Weights of a small transformer language model.
Size: width 64, MLP 192 SwiGLU, vocabulary 4685.
Architecture: RMSNorm before each block, rotary positions, no biases in attention or MLP, untied embeddings.
Training: a variant of Muon for these matrices, 110M tokens, 6739 steps.
Each number is 128 + 24 x the weight over its row's rms, rounded and kept within 0 to 255. Layers, rows and columns count from 0. The size above them is the row's rms in percent of the matrix's.

# layer 6 attention query, 128x64, rms 0.109, rows 79-89, columns 0-63
size [102 104  99  88 102 104  66 105 110 110 103]
[[139 167 164 170 159 107 104 165 128 138 148 128 138 120 144 110 104 127 144  85 131 104 147  97  94 163 147 161 136  93 126 145 122 166 156 165 109 117 111 134  90 144 138 125 135 116 136 100 111 109 109 127 149 139 142 165 104  66 121 157 111 153 100 125]
 [147 129 149 114 126 108 132 122 102 133  79 127 124 151 104 165 161 106 107 145 130 126 163 151 148 119 139 134 144 167 134 115 129  97 137 134 106 178  81 158 156 131  91 127 104  98 106 116 119 124 135 130 151 133 142 170  77 132 146  71 166  94 111 118]
 [122 121 125 107 107  93 157 143 102 161 139  99 165 138 168 108 144 111 155 150 117 110 105 101  79 159 167 110  98  97 149 158 128 124 115 164 154 134 120 118 114 146 119 106 127 168 122 103 127 137 143 140 153 171 142 172 142 100 132 107 104 165 105 100]
 [131 109 129 141 129 137 121 119 123 108  84 131  98 147  65 127 125 111 124 114  98 145 121 131 132 150 122  94 179 169 110 143 142 117 116 154 109  94 107 135 164 168  94 127 111 143 109 135 140 141 132 133 120 144 151 116 112 185 125  85 167  68 142 132]
 [149 101  47 123 156 148 158 137 145 147 109 130  88  98 135 146 127 110 103 120 135 106 131 116 157 104 137 124 119 167 108  92 136  91 159 131 128 149 126 139 157 149 105 124 134 125 134 144 124  80 155 144 156  78 139 111  88  96 154 138 158 137 132 125]
 [160 112  92 162 107 140 122 135 133 113 174 147 149 144 118 160 107 119 114 127 108 155  96 144 127  96  79  97 134 119 113 171 108 112 144 149 117 117 144 136 164 127 145 153 131 111 139 169 153 129 136 134 118 108 103 133 117 161 150  48 162 133 100 121]
 [108 136 136 103 115  82 119 126 151 114 170 122 131 118 144 144  98 116 136 113  94 183 149 119 110 122 133 164 135 162 132 108 104 152 151 127  99 126 145  96 160 112 172 144 136 162 164 111 149 134 105 121 131  63 137 127 136 128  84 129 150 130  74 120]
 [141 157 144 143 108 137 133 135 116 126 183 124 175 147  94 199 154 146 141 167 129 107 127 154  93 137 134 114 103 131 154 115 145 116 126  98 140 115 118 169 110 112 125 128  89 148 105 126 116 110 141 111 154 127 146 161 108 131 100  83 121  96  85 107]
 [117 150 100 123 152 145 123  89 150 123 110 121 112 161 127 107 146 155 109 177 129 177 122 155 113 128 124 111 178 119 135 155 145 133 137 113 162  97 141 114 129 107 106  91  89 131 112  96 129 163 142 167 101 130 105  80 135 176 108 142 117 122 169 125]
 [133 120 133 165 129  91 150 105 136 131 151 123 169 136 143 160 120 125 137 161 114 108  95 110 169 100 107 139 104 137  98 139  80 125 104 153 121 159  92 113 128 123 114  92 172 149  99 136 122 124 114 146 132 160 113  94  76  66 134 127 114 156 123 140]
 [124 184 123 116 167 125 120 139 106 125  84 111 130 145 178 137 152 145 109 121  95 123 129 131 173  71 149  87 150 125 100  95  88 150 105 111 118 158 123 137 132 174 119 111 138 138 119 143 124 105 104  88 168 126 128 131 120 126 147 170 114 112 138 123]]
# layer 6 attention key, 128x64, rms 0.121, rows 79-88, columns 0-63
size [ 79  97  79  87  69  83 130  86 111  90]
[[160 134  83 152 136 127  85 118 117 141 126  89 139 121  90 155 157 100  75 149 153 121 146 106 124 148 134 174 120 169 101 136 132 138 110 122 118  76 102 130 129 103 118 110 137 169 129 113 181 123 165 143 140 113 175 143 122 108 143 127 141 132 128 152]
 [112 125 138 109 117 141 148 146 132  90 174  94 135 154 149 143 126 106 121 129 130 116  88 143 126 135 157 131  85 137 156  98 151 160 132 152 114  95 112 162 118 146 169 166 169 121  82 166 104 121 145 121 119  94 165 125 138 129 110  63 131 130 128 119]
 [106 124 125 144 134  83 136 129 100 111  96  61 135  91 127 116 117 120 146 137 162 111 135 102 138 148 106 102 157  89 122 134 162 140 153 130 115 141 115 163 146 150 106 102 144 150 159  74 147 116 125 163 113 102 158 135 119  76 120 125 133 133 131 175]
 [125 140 144  82 138 155 129 113 131 150 128 125 150 133 170 108  86  92 137  65 161 106  88 110 112 151 135 103 112 117 124 156 124 141 179 116 143 117 122 116 133 165 118 122 112 126 126 137 111 143 142 164  78 181 127  87 132 150 163 123 134 133 148 143]
 [168 117 128 188 123 150 131 130 121 104 121 138 110 116 116 149 114 110 149 112 139 144 145 116 120  89 109 161 137 155 120 122 100 160 193 123 128 119  76 167  96 131 153 120 117 147 144 132 142 128 123 111 123 126 157 113 130  83 108 123 130  62 124 174]
 [109 115  94 115 137 123 122 126 162 114 115 109 181 134 129  93 138 151 135 105 124 131 150 131 143 138 121 155  84 120 151  96 125 131 133 132 158  70 157 140 126 161 115  75 137 116 128 124 111 104 100 120 156  94  91 114  88 146 146 139 140 194 119 100]
 [100 133 136  97 112 160 162 102 128 144 134 159 138 161 153 159 135 122 153 132 103 145 109 150 113  97 117 110 160 144 103 143  90 135 126 130 165 139 114 100 104 125 165 184 106 126 111 152 153 176 159 131  94 148 103 135 172 166 114 112 140 150 130 102]
 [135 140 123 148 122 137 159 132 125 111 171 162 115 133 142 126 121  98 105 128 137 101  90 101  70 129 144 128 164 131 162 172 140 140 151 137 152  94 135  92 129 151 138 110 146 121  74 162 179 150 161 183 145 118 127 158 126 126 140 111 144 137 119 114]
 [ 92 174 130  93 115 127 158  91 134 105 165 102 116 151 122  93 116 162 124 120 153  99 201 117 131 142 134 135 110 117 160 116 164 137 180  85 123 155 165 149 107 142 120  85 126 113 147 119  98 134 147 129 109 121 125 128 128 133 135 142 145  95 132 121]
 [109  97 123  93 135 122 161 121 147 112 133 113 119 127 135 137 143  95  93 146 147 161  72 118 120 144  97 136 178 149 144 161  64 143 119 157 124 105 129 124 128 138 162 118 129 167 134 106 133 127 131  96 112  84  96 110 133 105 116  76 157 102 121 135]]